From a checkpoint of a small transformer trained on Wikipedia.
Size: 13 layers, width 128, 2 heads of 64 (1 for keys and values), MLP 1024 ReLU, vocabulary 1422.
Architecture: RMSNorm before each block, rotary positions, no biases in attention or MLP, untied embeddings.
Training: a variant of Muon for these matrices, 96M tokens, 11724 steps.
Each number is 50 + 12 x the weight over its row's rms, rounded and kept within 0 to 99. Layers, rows and columns count from 0. The size before them is the row's rms in percent of the matrix's.

# up: layer 2 MLP up, 1024x128, rms 0.35, rows 546-598, columns 64-127
# down: layer 2 MLP down (transposed), 1024x128, rms 0.174, rows 546-597, columns 64-127
up546 078:46 35 46 54 64 51 62 59 61 46 43 58 32 61 68 68 50 29 50 39 52 69 52 46 48 69 44 52 58 49 35 61 45 42 35 64 27 59 50 52 53 27 51 53 62 47 53 45 73 46 53 31 56 74 66 45 53 55 62 72 52 53 67 72
down546 093:47 62 43 32 47 48 37 65 54 72 62 47 52 50 58 60 57 46 32 35 59 63 62 46 52 42 36 62 56 30 47 69 33 55 46 58 50 40 54 54 58 48 54 52 44 67 59 40 49 74 42 35 58 26 47 36 38 46 64 56 54 57 52 78
up547 054:38 63 61 37 50 56 54 45 62 53 61 66 51 54 39 56 56 41 52 50 83 33 51 59 49 36 71 57 38 51 55 32 57 54 48 46 46 60 59 43 42 72 35 39 45 50 30 51 50 50 77 33 39 77 60 37 53 54 22 57 64 46 50 47
down547 076:45 86 56 42 44 48 56 47 69 51 65 39 40 44 61 50 47 52 63 55 67 40 54 63 38 43 79 73 42 55 59 73 61 53 31 63 45 46 43 62 63 63 39 46 63 59 37 44 46 57 60 42 36 65 78 43 51 58 45 64 73 37 50 33
up548 110:47 78 38 42 37 57 68 52 69 40 35 62 43 61 52 37 47 78 55 38 33 58 33 70 79 32 33 40 48 47 45 50 65 63 45 37 36 28 50 32 52 53 44 64 47 47 51 61 51 45 43 49 43 37 52 42 52 50 58 26 32 52 50 59
down548 106:38 38 68 73 32 66 53 33 45 32 60 56 78 42 57 39 38 57 41 40 63 68 35 61 53 56 44 42 53 58 62 39 36 44 54 65 63 33 76 47 43 55 49 66 47 58 67 41 61 44 51 52 61 46 38 63 52 51 50 74 60 58 57 55
up549 117:96 69 54 54 56 67 57 55 42 41 45 53 60 65 30 63 54 65 63 49 49 54 71 57 42 52 56 33 61 60 59 71 42 55 43 38 57 30 62 53 48 53 54 60 33 63 45 43 58 39 51 44 34 49 38 54 49 37 55 61 51 63 32 46
down549 106:50 53 60 46 30 52 45 49 38 56 58 50 77 35 54 68 57 44 50 81 20 51 37 48 57 65 40 56 65 57 46 50 45 57 67 50 62 44 67 69 45 44 46 47 39 55 36 48 75 72 58 29 46 29 45 69 52 52 43 63 48 55 66 42
up550 088:53 54 53 39 24 42 54 53 46 63 54 35 61 61 55 28 60 61 60 64 42 38 75 39 49 48 50 55 49 56 71 34 32 56 58 46 35 43 39 46 70 44 66 67 57 45 53 67 36 42 26 50 52 56 54 28 38 48 57 56 35 34 32 53
down550 089:64 48 59 26 48 51 48 43 46 63 51 43 32 73 72 55 62 65 58 72 81 65 32 46 55 51 64 59 56 57 71 41 34 51 48 33 55 45 66 60 46 60 40 53 74 55 62 45 39 50 58 48 13 64 62 65 52 42 60 72 47 48 58 43
up551 111:54 61 48 28 57 51 66 53 41 52 54 61 44 33 46 50 43 58 55 35 57 41 49 53 62 27 74 42 62 41 43 43 53 66 69 52 39 50 66 46 31 39 32 41 43 83 70 61 38 27 58 21 28 53 48 45 50 32 47 34 60 51 47 53
down551 118:65 64 40 42 60 45 32 60 48 44 36 55 44 40 41 53 54 78 51 58 44 59 77 37 57 59 59 34 45 29 50 52 40 51 45 48 53 62 68 31 71 47 46 53 32 41 51 64 52 34 27 50 51 50 62 35 40 56 49 58 33 60 61 55
up552 070:36 68 34 62 67 51 29 55 43 41 39 31 37 33 49 60 61 46 49 45 27 54 60 59 36 51 41 63 49 60 57 40 74 58 56 50 47 52 63 49 64 63 39 45 47 38 51 41 63 66 53 58 41 40 45 47 29 60 47 75 51 63 72 64
down552 071:55 25 45 23 49 53 56 49 37 52 40 18 67 35 40 55 60 59 56 48 39 58 52 59 58 64 63 62 44 38 53 61 57 38 45 63 37 59 56 62 58 70 61 37 63 62 49 51 55 54 55 55 56 36 17 57 49 48 61 75 59 48 60 43
up553 082:34 60 29 42 61 57 32 26 45 29 47 54 59 64 33 49 30 46 78 53 46 53 56 57 57 32 38 69 46 65 67 57 55 64 51 44 55 43 44 51 46 52 39 49 19 62 56 43 52 60 42 63 57 37 68 56 42 54 52 54 55 29 57 28
down553 078:61 59 53 41 49 36 53 40 64 61 50 44 67 75 32 76 50 52 42 35 47 54 52 38 42 53 38 41 35 38 55 70 53 45 18 50 70 10 52 46 47 57 32 40 55 69 59 51 58 59 47 58 52 50 24 42 55 51 58 38 44 47 41 48
up554 104:44 51 59 34 57 42 59 51 45 36 41 38 52 59 54 40 55 56 51 68 49 48 32 70 40 44 63 27 27 65 66 43 29 40 46 29 61 51 48 48 39 47 70 54 62 73 59 49 37 35 52 67 51 60 70 56 44 69 65 41 67 41 49 67
down554 108:58 65 56 65 51 53 44 58 35 38 48 45 53 52 51 89 57 51 43 60 74 44 51 56 60 55 54 39 53 61 50 48 51 37 56 26 63 51 33 34 64 65 66 36 40 48 30 71 53 34 44 66 48 50 51 63 51 63 27 47 53 45 49 67
up555 127:56 43 68 28 75 43 54 57 22 48 49 23 41 44 69 50 51 59 28 59 38 39 54 49 43 60 60 62 52 64 66 66 82 41 30 54 27 51 65 30 55 53 46 40 45 52 45 67 62 72 56 67 63 46 44 37 49 56 47 58 48 45 41 56
down555 114:58 70 55 75 37 69 49 36 60 56 47 41 79 30 45 65 53 59 66 71 60 60 48 40 54 58 49 49 30 59 40 29 34 47 58 68 57 42 27 48 38 66 43 63 34 53 61 38 43 54 38 43 39 61 41 51 64 40 42 53 56 55 42 41
up556 089:32 46 81 60 36 41 71 40 38 49 76 42 46 59 72 41 44 57 52 48 54 55 62 49 59 54 62 52 53 31 26 48 51 62 40 53 40 58 55 32 54 30 65 55 46 50 38 42 57 42 53 48 76 50 29 56 43 45 50 33 33 49 37 50
down556 085:51 58 23 51 47 45 33 41 49 38 56 48 48 59 59 60 50 58 55 45 56 64 47 42 42 49 63 47 31 42 38 59 37 58 53 64 52 59 65 70 69 57 56 78 68 56 62 49 47 44 48 76 52 57 56 33 50 35 38 66 67 50 33 65
up557 032:45 39 59 39 50 67 71 47 32 47 44 38 69 43 31 50 61 63 61 70 61 51 43 42 59 48 55 53 36 26 48 49 47 32 67 44 57 60 60 31 35 53 73 51 48 28 61 42 56 41 34 43 68 37 49 55 48 54 65 62 47 50 55 57
down557 033:50 45 29 58 41 29 47 46 50 46 45 31 37 62 58 70 50 69 36 46 19 80 51 34 46 60 61 52 55 47 55 78 53 41 39 74 58 47 44 49 67 53 49 59 50 46 73 50 66 54 27 43 42 55 70 63 44 68 44 48 72 38 66 33
up558 122:47 32 41 57 47 60 73 46 67 54 49 59 61 41 57 45 38 41 43 63 64 31 39 49 39 36 53 45 45 52 31 51 54 31 63 59 35 89 67 30 33 51 51 26 45 65 56 46 42 47 56 57 48 72 69 54 50 63 52 41 51 42 41 51
down558 108:37 18 52 49 55 57 42 48 29 68 64 39 46 42 54 48 54 54 58 27 47 74 42 53 35 54 63 56 52 28 58 55 49 69 49 47 58 70 36 29 59 55 46 39 31 52 62 47 62 73 56 53 41 66 43 60 57 40 24 40 51 52 56 59
up559 084:53 36 56 42 48 70 47 54 42 34 46 68 61 55 63 41 59 50 52 39 55 46 66 46 34 40 61 65 52 47 35 65 70 32 49 68 40 64 43 28 36 69 44 55 36 30 38 52 69 34 48 62 68 68 37 51 59 54 58 72 73 43 58 57
down559 079:46 47 58 34 48 58 71 29 46 38 52 37 39 42 43 59 59 57 40 47 56 37 63 51 66 46 57 49 39 36 50 59 48 41 48 57 51 71 49 57 67 40 59 42 36 26 39 34 44 53 33 39 49 65 38 36 62 45 53 33 53 46 65 30
up560 092:58 55 31 65 74 56 47 52 50 54 45 54 46 51 38 42 41 37 69 75 67 46 44 52 42 57 35 46 45 42 76 52 63 51 58 36 53 58 36 55 53 27 35 52 46 51 32 39 43 52 28 32 27 53 36 35 61 43 51 50 51 25 60 55
down560 086:55 38 60 37 48 32 61 41 67 28 58 32 64 61 19 28 70 72 50 57 45 49 55 61 51 56 54 54 51 39 43 56 48 55 34 44 48 48 49 42 65 68 36 62 55 79 40 49 61 66 27 55 64 37 41 68 64 30 57 54 50 61 41 49
up561 111:69 21 32 36 62 56 44 69 69 50 55 68 51 34 32 60 22 43 44 50 52 44 45 66 39 67 52 55 45 58 64 53 44 25 42 59 44 54 62 54 45 24 48 54 44 59 50 46 44 47 55 52 44 54 39 44 49 36 54 49 63 38 27 45
down561 105:62 29 48 42 47 29 34 42 72 46 60 55 64 50 52 38 57 38 39 59 31 40 51 65 52 49 40 59 37 37 73 41 51 53 67 66 47 55 27 52 54 82 74 45 51 60 41 61 38 38 52 46 39 48 33 37 69 45 43 46 57 52 65 44
up562 119:47 42 58 70 48 46 51 71 51 27 58 41 50 46 55 41 24 48 48 27 45 28 34 71 50 43 49 56 44 82 31 51 37 34 77 45 50 50 51 54 47 45 53 17 46 62 55 51 47 64 69 48 32 40 69 57 55 45 66 67 57 48 31 34
down562 120:61 32 34 34 48 55 44 52 61 62 43 62 48 74 37 42 77 42 33 54 43 49 43 65 69 37 69 62 57 66 37 33 37 42 38 56 74 42 33 61 86 51 42 55 47 46 69 59 60 40 29 56 60 32 48 54 62 56 52 49 46 65 67 54
up563 094:54 41 46 50 54 78 52 54 52 46 56 41 37 39 45 62 40 43 73 67 54 43 49 58 34 69 25 63 45 63 48 54 43 40 52 46 60 43 21 69 23 74 46 34 62 37 33 52 48 41 46 31 47 50 60 64 37 26 63 69 39 72 69 54
down563 104:59 59 58 51 49 58 52 56 54 45 56 66 57 50 59 61 51 32 70 53 56 53 48 53 60 56 39 36 58 38 32 58 46 69 54 49 50 58 39 53 62 57 56 60 51 51 40 48 56 45 56 37 38 37 71 44 55 71 54 58 69 65 53 33
up564 097:48 48 59 36 46 53 74 53 70 53 65 55 61 51 54 60 42 28 35 65 40 37 34 58 67 46 38 42 40 47 46 45 47 41 59 69 65 65 42 57 59 48 66 64 46 27 60 57 57 54 65 48 54 52 35 36 48 84 52 43 31 41 41 60
down564 097:60 56 63 39 48 39 51 44 61 54 46 41 42 35 47 71 48 40 34 34 39 67 59 41 73 47 37 57 47 42 29 69 62 57 63 62 53 46 48 53 55 50 34 65 67 39 63 49 56 47 48 57 36 65 56 39 54 62 63 46 64 50 57 39
up565 087:59 63 52 61 43 68 44 53 20 68 58 51 54 62 56 37 39 41 58 36 64 40 55 73 61 52 42 67 44 44 37 38 73 44 46 72 57 51 75 36 47 71 73 78 58 44 55 43 58 59 54 35 61 45 41 52 49 52 52 48 51 46 60 53
down565 091:51 61 48 53 38 41 43 55 68 35 50 45 64 37 68 51 62 52 56 63 43 76 73 38 41 55 36 35 51 48 30 52 44 70 51 44 46 56 64 57 45 58 40 44 35 59 41 58 20 75 64 68 31 47 43 57 57 50 34 39 47 61 35 49
up566 142:53 38 75 33 67 48 56 53 51 58 41 54 65 41 65 23 42 49 42 66 46 54 63 26 40 43 57 40 49 50 50 56 43 32 41 44 38 56 60 40 37 56 57 29 56 40 41 34 53 36 43 39 47 58 45 62 52 47 42 61 23 64 62 30
down566 125:65 32 43 50 36 30 39 55 48 38 51 54 73 23 45 61 61 71 58 48 80 61 46 46 54 52 60 61 51 68 67 56 59 39 36 58 51 45 53 66 60 43 49 43 34 53 49 33 55 45 70 52 60 54 38 72 48 43 41 67 59 43 86 54
up567 097:33 60 57 62 45 43 40 60 41 38 48 54 36 52 37 50 56 64 70 41 57 74 32 56 50 29 47 55 48 25 66 57 57 83 77 27 51 56 40 40 47 57 54 44 58 45 36 36 50 40 60 48 60 47 61 40 63 61 47 51 52 53 65 66
down567 092:61 63 40 55 60 50 54 54 58 37 65 54 58 48 53 47 52 48 47 54 62 44 57 48 22 59 44 35 68 46 47 46 57 50 43 52 48 52 67 44 40 59 54 39 52 48 39 25 61 63 27 48 48 32 71 52 60 43 66 59 55 37 37 58
up568 106:20 64 32 44 57 51 65 70 47 47 48 77 63 45 37 46 57 59 40 39 32 34 49 61 41 64 63 34 36 32 78 69 57 31 54 67 66 45 53 47 60 48 60 50 59 76 55 56 60 42 44 61 42 48 50 39 43 62 40 46 51 78 61 56
down568 105:53 55 58 39 44 42 60 48 29 58 44 37 76 44 59 53 56 57 50 64 57 76 72 56 39 52 40 49 51 46 60 63 42 36 85 72 42 59 43 32 44 57 38 52 40 64 29 59 91 33 61 67 46 40 55 56 47 65 44 63 59 75 75 50
up569 106:29 23 30 48 55 43 30 62 51 51 31 47 53 57 49 50 43 64 50 51 62 58 42 43 61 36 61 51 60 60 66 46 63 38 55 48 51 45 40 40 29 64 45 60 46 34 40 61 42 55 48 58 64 55 56 23 28 56 56 44 32 32 38 46
down569 110:57 28 43 42 43 30 63 37 24 51 37 46 75 55 52 47 72 33 30 64 47 40 34 56 50 55 63 56 45 43 59 69 59 38 61 59 61 56 42 58 71 35 46 54 54 64 53 48 51 57 45 42 52 50 67 65 66 59 22 48 45 49 62 44
up570 086:44 53 30 40 30 51 68 43 43 44 35 54 55 44 71 60 57 29 46 52 61 50 37 56 51 21 48 39 34 55 48 34 38 62 36 43 50 64 53 33 56 44 40 49 67 54 80 49 64 63 43 42 58 60 50 45 32 59 43 51 54 41 34 56
down570 087:50 67 49 33 33 51 63 52 37 51 41 45 79 43 66 43 54 22 27 60 57 59 47 57 37 37 45 54 33 33 45 54 39 59 33 44 50 62 58 66 67 63 37 59 39 46 64 61 45 39 21 57 66 47 65 54 52 52 48 66 56 56 14 44
up571 099:53 60 33 61 61 57 57 61 48 45 32 54 40 41 64 58 72 61 40 40 35 37 44 68 43 38 35 43 58 57 43 51 71 70 53 26 61 55 55 36 50 61 21 42 71 48 49 44 65 54 58 45 36 50 55 20 37 43 58 44 70 49 65 48
down571 107:56 66 49 67 32 30 60 55 35 52 57 34 58 47 48 36 75 54 36 53 36 36 49 52 56 46 57 41 59 51 71 54 56 43 54 49 46 52 51 39 43 86 36 47 63 57 54 52 63 38 62 50 39 66 45 49 43 50 59 58 61 42 64 37
up572 130:60 51 38 44 61 70 54 52 58 73 31 47 97 44 42 38 46 51 43 52 42 49 43 54 57 53 45 50 39 39 55 34 51 45 60 33 55 51 76 46 32 32 56 40 55 42 36 45 46 51 42 58 43 67 44 57 55 26 60 57 54 42 72 52
down572 119:40 60 43 58 44 81 43 48 41 53 60 57 46 60 51 48 72 60 39 64 67 58 47 43 64 40 49 58 67 41 48 51 70 48 46 49 58 65 60 48 59 38 69 52 40 57 40 55 54 48 37 63 72 52 44 72 40 66 60 45 39 61 63 55
up573 100:49 31 49 64 59 36 35 60 47 44 35 43 47 58 51 42 38 32 58 48 38 51 38 47 41 66 45 43 37 56 73 57 55 60 65 38 49 64 58 67 47 73 62 32 50 29 36 48 52 60 60 36 52 64 62 52 53 56 33 55 41 35 45 33
down573 098:40 44 40 41 59 50 65 47 68 49 53 55 67 58 44 71 62 44 61 46 51 62 69 62 43 53 44 58 42 41 68 58 66 55 57 46 43 43 53 35 56 55 31 59 44 73 31 36 37 81 59 57 43 52 74 45 44 75 68 37 43 37 49 70
up574 097:45 73 17 58 42 56 50 53 47 64 23 52 32 52 68 43 41 64 52 56 30 44 63 34 31 59 61 43 41 52 31 77 74 40 57 45 33 48 46 58 76 40 45 76 66 55 63 65 51 48 53 61 49 40 53 44 55 51 52 59 44 47 48 42
down574 096:41 38 54 53 64 46 39 49 55 73 63 44 59 49 64 55 71 43 51 45 54 65 31 52 54 50 42 57 51 59 49 35 45 34 43 50 51 56 48 64 67 78 35 53 38 63 48 53 45 62 63 48 45 42 60 54 55 30 45 43 46 57 55 32
up575 098:47 55 50 65 74 60 64 60 54 35 33 58 61 63 57 48 42 30 59 26 43 47 22 57 49 58 44 38 31 48 59 40 43 54 59 35 65 51 44 43 53 38 62 40 59 46 88 21 51 35 42 40 49 54 61 53 48 71 56 46 50 71 47 54
down575 097:39 51 54 54 51 47 28 42 61 52 61 82 62 51 48 55 67 62 33 70 62 62 50 57 53 38 27 58 54 54 59 56 44 69 45 55 63 65 45 33 36 36 69 55 40 44 56 56 50 49 70 52 56 32 78 53 63 52 56 61 47 58 27 52
up576 121:46 60 43 50 71 61 63 70 68 47 48 51 40 55 51 41 51 66 40 73 51 30 50 44 17 74 67 51 52 54 53 58 39 57 27 42 49 24 45 58 49 74 64 43 42 47 35 67 55 40 27 62 41 57 40 47 53 43 70 48 44 59 39 53
down576 131:36 52 51 43 47 57 31 51 68 47 28 48 55 48 48 72 78 45 63 63 48 73 43 61 36 48 51 54 50 54 38 54 56 70 41 57 49 49 46 46 36 51 43 58 52 35 61 73 62 56 54 60 59 47 47 59 44 40 53 46 39 63 23 38
up577 093:57 40 53 43 56 52 49 52 20 45 58 72 57 62 60 51 42 39 56 43 79 46 34 51 56 59 41 47 33 47 57 36 43 23 56 35 41 31 40 61 36 44 56 27 70 65 62 53 58 38 59 52 61 67 52 69 44 38 68 39 68 47 38 58
down577 100:57 39 54 39 57 23 28 59 39 55 82 54 52 51 60 62 58 50 46 39 62 44 47 38 53 52 55 66 58 66 32 36 31 39 48 56 44 31 39 59 49 71 30 33 56 64 40 63 73 47 54 60 64 32 33 67 54 54 42 30 55 75 58 53
up578 110:30 54 42 55 46 47 49 40 28 47 65 51 34 59 73 25 36 56 46 42 70 58 46 53 64 39 40 54 30 48 49 72 53 72 60 46 59 54 34 43 58 62 43 43 35 56 60 56 44 11 42 55 35 36 52 44 63 53 42 35 66 68 52 70
down578 100:58 48 15 41 60 43 26 44 46 63 70 23 54 38 56 40 82 57 45 56 36 49 63 36 52 70 47 42 38 59 66 43 62 41 59 56 50 55 76 35 46 46 60 51 60 55 63 60 55 62 52 51 45 51 28 38 56 54 33 71 29 58 59 43
up579 111:30 41 75 31 51 54 36 45 47 56 23 73 46 66 48 57 49 57 30 34 42 50 35 52 55 45 13 23 57 37 53 35 35 66 40 51 62 42 61 44 52 46 63 50 31 44 61 34 61 30 56 41 44 47 52 51 50 53 62 29 50 44 27 54
down579 108:49 34 56 46 47 45 58 51 64 57 42 74 43 51 64 50 58 53 49 46 55 49 58 61 62 45 12 55 31 52 30 45 55 46 46 53 43 49 64 59 52 50 57 42 52 72 37 51 61 55 41 46 61 39 44 54 33 49 46 31 73 34 37 26
up580 134:42 45 49 38 53 53 53 37 69 35 65 63 64 81 50 47 39 60 58 35 44 39 29 66 36 43 54 43 30 54 54 30 43 29 68 34 59 52 56 27 34 59 83 51 35 40 72 71 70 63 72 65 41 46 35 56 68 50 56 47 46 42 63 56
down580 131:42 30 64 49 60 46 50 44 69 36 78 35 57 65 37 48 29 55 55 59 49 61 46 67 65 38 49 26 65 50 72 47 56 70 46 40 49 63 55 48 47 46 71 44 59 65 44 67 77 72 70 44 49 71 46 63 52 57 46 43 56 42 58 42
up581 126:64 58 47 32 61 63 51 37 49 44 52 56 48 76 33 43 55 44 54 37 55 37 45 41 54 68 56 68 58 52 48 55 41 51 41 54 75 32 57 42 44 72 42 29 59 55 39 57 65 30 29 52 54 42 24 58 42 31 63 53 60 50 48 48
down581 121:44 62 59 53 72 37 54 57 30 44 51 60 60 59 57 69 55 32 54 43 41 62 52 54 44 65 42 51 28 55 16 30 59 60 68 76 62 51 37 43 48 56 69 36 52 51 55 91 53 35 46 44 12 51 54 44 59 55 70 40 56 46 65 54
up582 121:45 39 49 53 45 55 56 57 54 43 32 44 53 54 36 47 48 76 61 40 46 51 64 48 25 66 48 30 43 76 48 38 54 42 66 47 42 76 38 48 64 31 48 37 50 42 65 45 56 44 38 37 57 67 63 23 28 77 60 41 36 54 66 50
down582 120:48 42 45 21 75 36 44 55 42 69 68 40 41 41 51 42 62 57 35 49 43 68 40 41 39 62 47 48 57 30 57 31 52 44 65 72 71 66 58 62 64 61 56 72 49 63 31 23 64 72 37 45 35 54 55 51 65 70 42 55 53 57 49 41
up583 123:45 45 38 68 58 52 53 53 53 42 67 47 46 59 36 30 32 60 83 56 54 40 57 60 59 61 51 54 52 47 59 38 44 68 46 58 72 36 37 39 55 43 46 59 49 45 31 43 69 32 57 50 51 59 39 56 39 44 62 58 49 46 43 49
down583 113:61 68 68 38 41 25 50 71 50 27 50 49 69 30 56 34 69 71 56 43 42 77 50 30 44 53 38 29 60 44 43 57 42 46 69 67 53 57 46 38 35 48 42 51 35 53 55 50 45 75 55 56 33 42 37 46 59 41 44 60 70 54 36 49
up584 094:55 59 53 38 43 55 62 67 59 22 59 54 53 53 53 73 32 58 37 32 30 48 50 62 52 40 40 57 41 49 31 40 48 29 60 53 47 61 58 43 50 47 46 62 51 71 52 38 31 61 45 46 56 68 28 46 48 58 62 74 64 25 56 48
down584 096:48 34 55 23 35 29 39 51 65 56 39 40 49 30 44 51 67 42 31 63 56 59 60 50 64 65 43 59 34 49 58 69 40 62 58 43 72 64 59 41 26 55 50 34 37 67 53 48 52 77 58 49 57 32 52 60 65 40 60 41 41 53 53 55
up585 087:45 36 56 64 34 47 58 38 36 57 49 43 46 73 32 62 42 80 65 30 58 58 64 72 60 24 67 63 39 66 59 51 56 46 61 45 38 50 37 57 52 42 65 52 61 24 37 54 64 46 49 67 52 43 59 45 37 73 59 62 58 74 55 42
down585 095:53 33 63 44 58 58 62 42 49 43 44 64 51 53 57 37 68 54 50 55 52 53 43 48 45 45 63 55 40 53 59 48 57 48 45 37 42 38 62 68 45 33 47 44 58 34 38 60 60 41 75 51 39 45 62 38 47 44 47 77 70 62 51 46
up586 060:53 33 44 51 70 31 66 37 35 46 36 61 35 54 46 36 53 33 47 55 50 55 28 36 54 51 46 53 50 34 39 84 58 63 50 72 23 39 53 44 39 42 34 57 54 89 41 51 59 36 46 40 51 59 30 47 70 76 59 40 40 45 47 63
down586 062:48 75 41 53 40 23 48 47 65 51 42 48 68 41 70 47 52 68 56 50 35 69 53 43 70 32 32 50 40 40 44 71 49 51 50 71 47 32 48 56 54 55 42 51 48 61 42 67 62 40 34 45 67 43 66 44 18 52 38 41 42 73 54 59
up587 073:40 71 65 69 54 52 44 69 54 25 59 40 46 56 75 70 50 47 58 54 53 40 51 35 62 62 33 44 56 48 25 75 44 56 67 47 46 46 43 50 49 61 24 43 55 46 35 44 57 29 50 40 42 43 38 45 48 63 59 63 49 43 43 66
down587 082:39 72 62 63 54 59 39 74 55 33 62 34 56 38 60 64 60 47 64 45 46 30 47 57 65 55 30 48 46 55 45 78 57 61 44 50 49 59 48 57 47 59 46 48 44 58 38 28 55 28 49 49 46 41 48 34 22 67 34 47 56 42 44 53
up588 095:44 60 54 48 46 44 60 32 36 58 43 51 30 41 24 52 71 39 50 44 57 34 63 52 64 64 66 72 39 49 46 60 42 43 36 64 63 48 51 32 48 39 55 38 59 63 49 53 46 36 59 40 41 46 60 62 31 56 59 23 39 40 34 66
down588 107:52 57 42 40 73 43 71 37 47 55 32 70 60 44 40 43 50 55 41 58 40 58 57 39 41 52 57 76 38 45 32 69 43 64 32 46 67 58 62 35 44 50 68 38 62 74 47 76 43 55 51 52 29 31 50 23 45 38 59 52 47 54 52 55
up589 069:58 62 66 51 43 70 59 32 39 52 46 56 34 63 28 49 44 36 40 27 41 59 39 63 59 46 48 61 51 47 58 48 62 57 32 39 58 65 45 64 50 45 50 66 35 47 50 39 58 39 53 33 52 52 57 35 48 64 52 52 55 36 52 55
down589 069:69 71 57 52 46 49 52 44 45 40 58 42 56 59 60 39 73 48 34 54 39 65 48 73 49 50 44 44 59 70 61 52 58 45 71 46 51 63 45 64 81 60 40 57 61 37 27 50 48 63 54 54 44 24 34 48 55 74 45 32 30 36 53 49
up590 090:45 52 57 34 22 37 45 62 38 43 40 60 71 43 49 27 19 49 50 44 67 42 74 53 53 42 53 61 55 57 59 49 47 30 68 38 37 47 54 16 42 56 23 56 56 48 46 53 40 49 46 35 48 48 49 43 49 42 50 46 49 46 51 52
down590 101:65 51 45 32 64 43 64 56 44 50 60 30 63 65 55 30 56 61 40 39 78 81 24 55 60 45 55 62 41 59 68 35 59 49 75 39 47 49 65 57 42 63 41 53 37 57 36 44 64 65 54 43 39 47 33 56 62 57 58 24 75 06 46 36
up591 109:40 63 43 56 27 59 67 63 67 49 62 38 61 61 46 39 25 73 42 70 29 52 59 41 50 21 35 42 51 40 44 46 53 37 59 26 51 50 53 48 55 62 67 69 49 45 49 43 47 48 51 48 66 41 43 28 50 63 44 57 33 46 78 44
down591 107:48 39 76 57 28 29 32 45 26 61 74 48 53 36 51 46 61 74 60 61 53 60 65 45 51 55 71 37 58 52 46 62 56 55 70 70 69 49 50 38 54 57 57 48 71 35 38 41 67 57 58 46 36 38 50 61 37 45 41 32 45 36 57 44
up592 060:33 27 53 59 60 53 57 35 45 57 51 42 63 39 22 51 48 25 56 51 60 52 52 44 52 36 46 43 37 66 52 43 53 61 60 61 62 59 29 48 64 59 67 39 57 37 30 45 46 56 77 61 52 56 54 47 18 54 63 63 57 59 57 53
down592 070:41 47 59 21 47 40 81 40 58 52 39 30 62 53 43 64 44 39 67 38 72 60 48 39 55 47 40 41 32 59 24 70 54 44 54 60 65 35 48 53 66 54 57 53 58 39 29 50 30 65 50 54 42 50 53 45 47 65 49 55 53 52 42 12
up593 053:45 38 41 33 37 39 55 42 33 57 24 24 67 36 35 64 69 50 79 45 37 36 44 46 45 40 42 79 37 38 54 57 28 31 69 56 66 65 52 48 40 46 68 56 53 22 45 49 41 49 36 48 49 56 55 38 39 63 44 53 57 55 38 60
down593 054:72 34 30 52 45 42 60 64 45 57 58 47 56 38 58 61 49 47 42 58 23 67 31 58 34 47 48 89 60 49 64 65 52 52 32 49 47 63 59 69 31 48 47 50 29 38 81 56 54 44 52 49 35 55 59 47 49 58 49 59 48 56 49 34
up594 035:50 81 49 58 73 59 52 49 50 35 32 44 32 46 46 59 27 43 40 53 63 52 51 54 41 58 28 27 63 63 53 58 85 39 48 43 49 56 61 69 52 46 54 54 65 43 48 44 76 44 46 68 54 47 56 71 41 36 49 18 44 57 39 62
down594 041:60 59 60 44 46 29 43 61 62 77 70 42 49 42 44 51 59 68 41 44 51 74 66 48 47 53 54 51 42 65 47 21 64 72 72 57 65 46 46 55 46 53 63 46 52 52 55 63 62 45 63 44 63 64 41 53 66 42 58 45 49 52 43 51
up595 098:48 43 51 41 61 46 32 30 56 49 47 62 59 64 57 32 45 43 43 39 53 32 31 64 33 51 49 38 42 69 67 41 39 31 76 33 70 81 54 62 33 50 64 62 59 61 63 43 51 44 72 62 46 46 64 41 56 77 43 38 62 69 40 60
down595 108:47 49 43 22 50 49 34 47 35 45 39 56 58 51 66 55 26 42 35 29 46 49 28 51 43 39 35 71 45 51 67 41 53 45 48 48 59 65 54 46 33 36 63 62 49 40 60 43 58 47 67 33 33 61 49 70 75 68 48 67 46 57 44 54
up596 115:61 73 39 40 50 59 54 51 40 50 43 75 54 45 76 60 43 37 52 79 16 36 48 45 62 51 30 61 52 47 81 63 53 23 37 39 58 35 41 56 48 45 48 66 63 38 58 60 65 53 18 45 43 44 77 60 43 73 57 48 45 52 50 45
down596 130:60 64 51 28 40 46 24 48 60 53 53 62 42 52 41 54 70 25 57 42 43 52 54 47 60 52 44 42 24 38 70 48 53 57 58 45 54 42 44 54 57 51 45 63 49 51 55 58 41 37 31 79 80 62 45 43 47 73 57 44 52 65 60 48
up597 127:41 51 54 46 54 60 44 59 67 57 44 38 69 53 53 70 54 36 37 33 49 37 71 71 55 59 48 56 46 53 44 64 52 38 31 43 62 66 55 40 34 81 41 55 63 45 33 66 44 50 37 36 58 66 49 38 57 37 27 53 54 50 46 48
down597 119:42 45 63 36 54 39 78 50 43 34 48 57 32 44 43 43 67 52 49 64 64 62 42 55 46 45 33 48 49 62 41 61 38 59 50 35 39 32 39 46 58 66 73 65 57 49 53 49 60 61 47 36 49 62 49 48 46 66 53 50 54 65 60 58
up598 111:45 49 31 63 36 49 54 43 45 32 55 50 28 36 54 49 51 56 50 51 63 49 72 51 35 68 70 39 56 62 51 57 56 32 56 38 46 43 59 52 60 54 66 26 56 53 40 56 53 45 57 57 44 47 37 63 51 52 30 35 77 37 48 42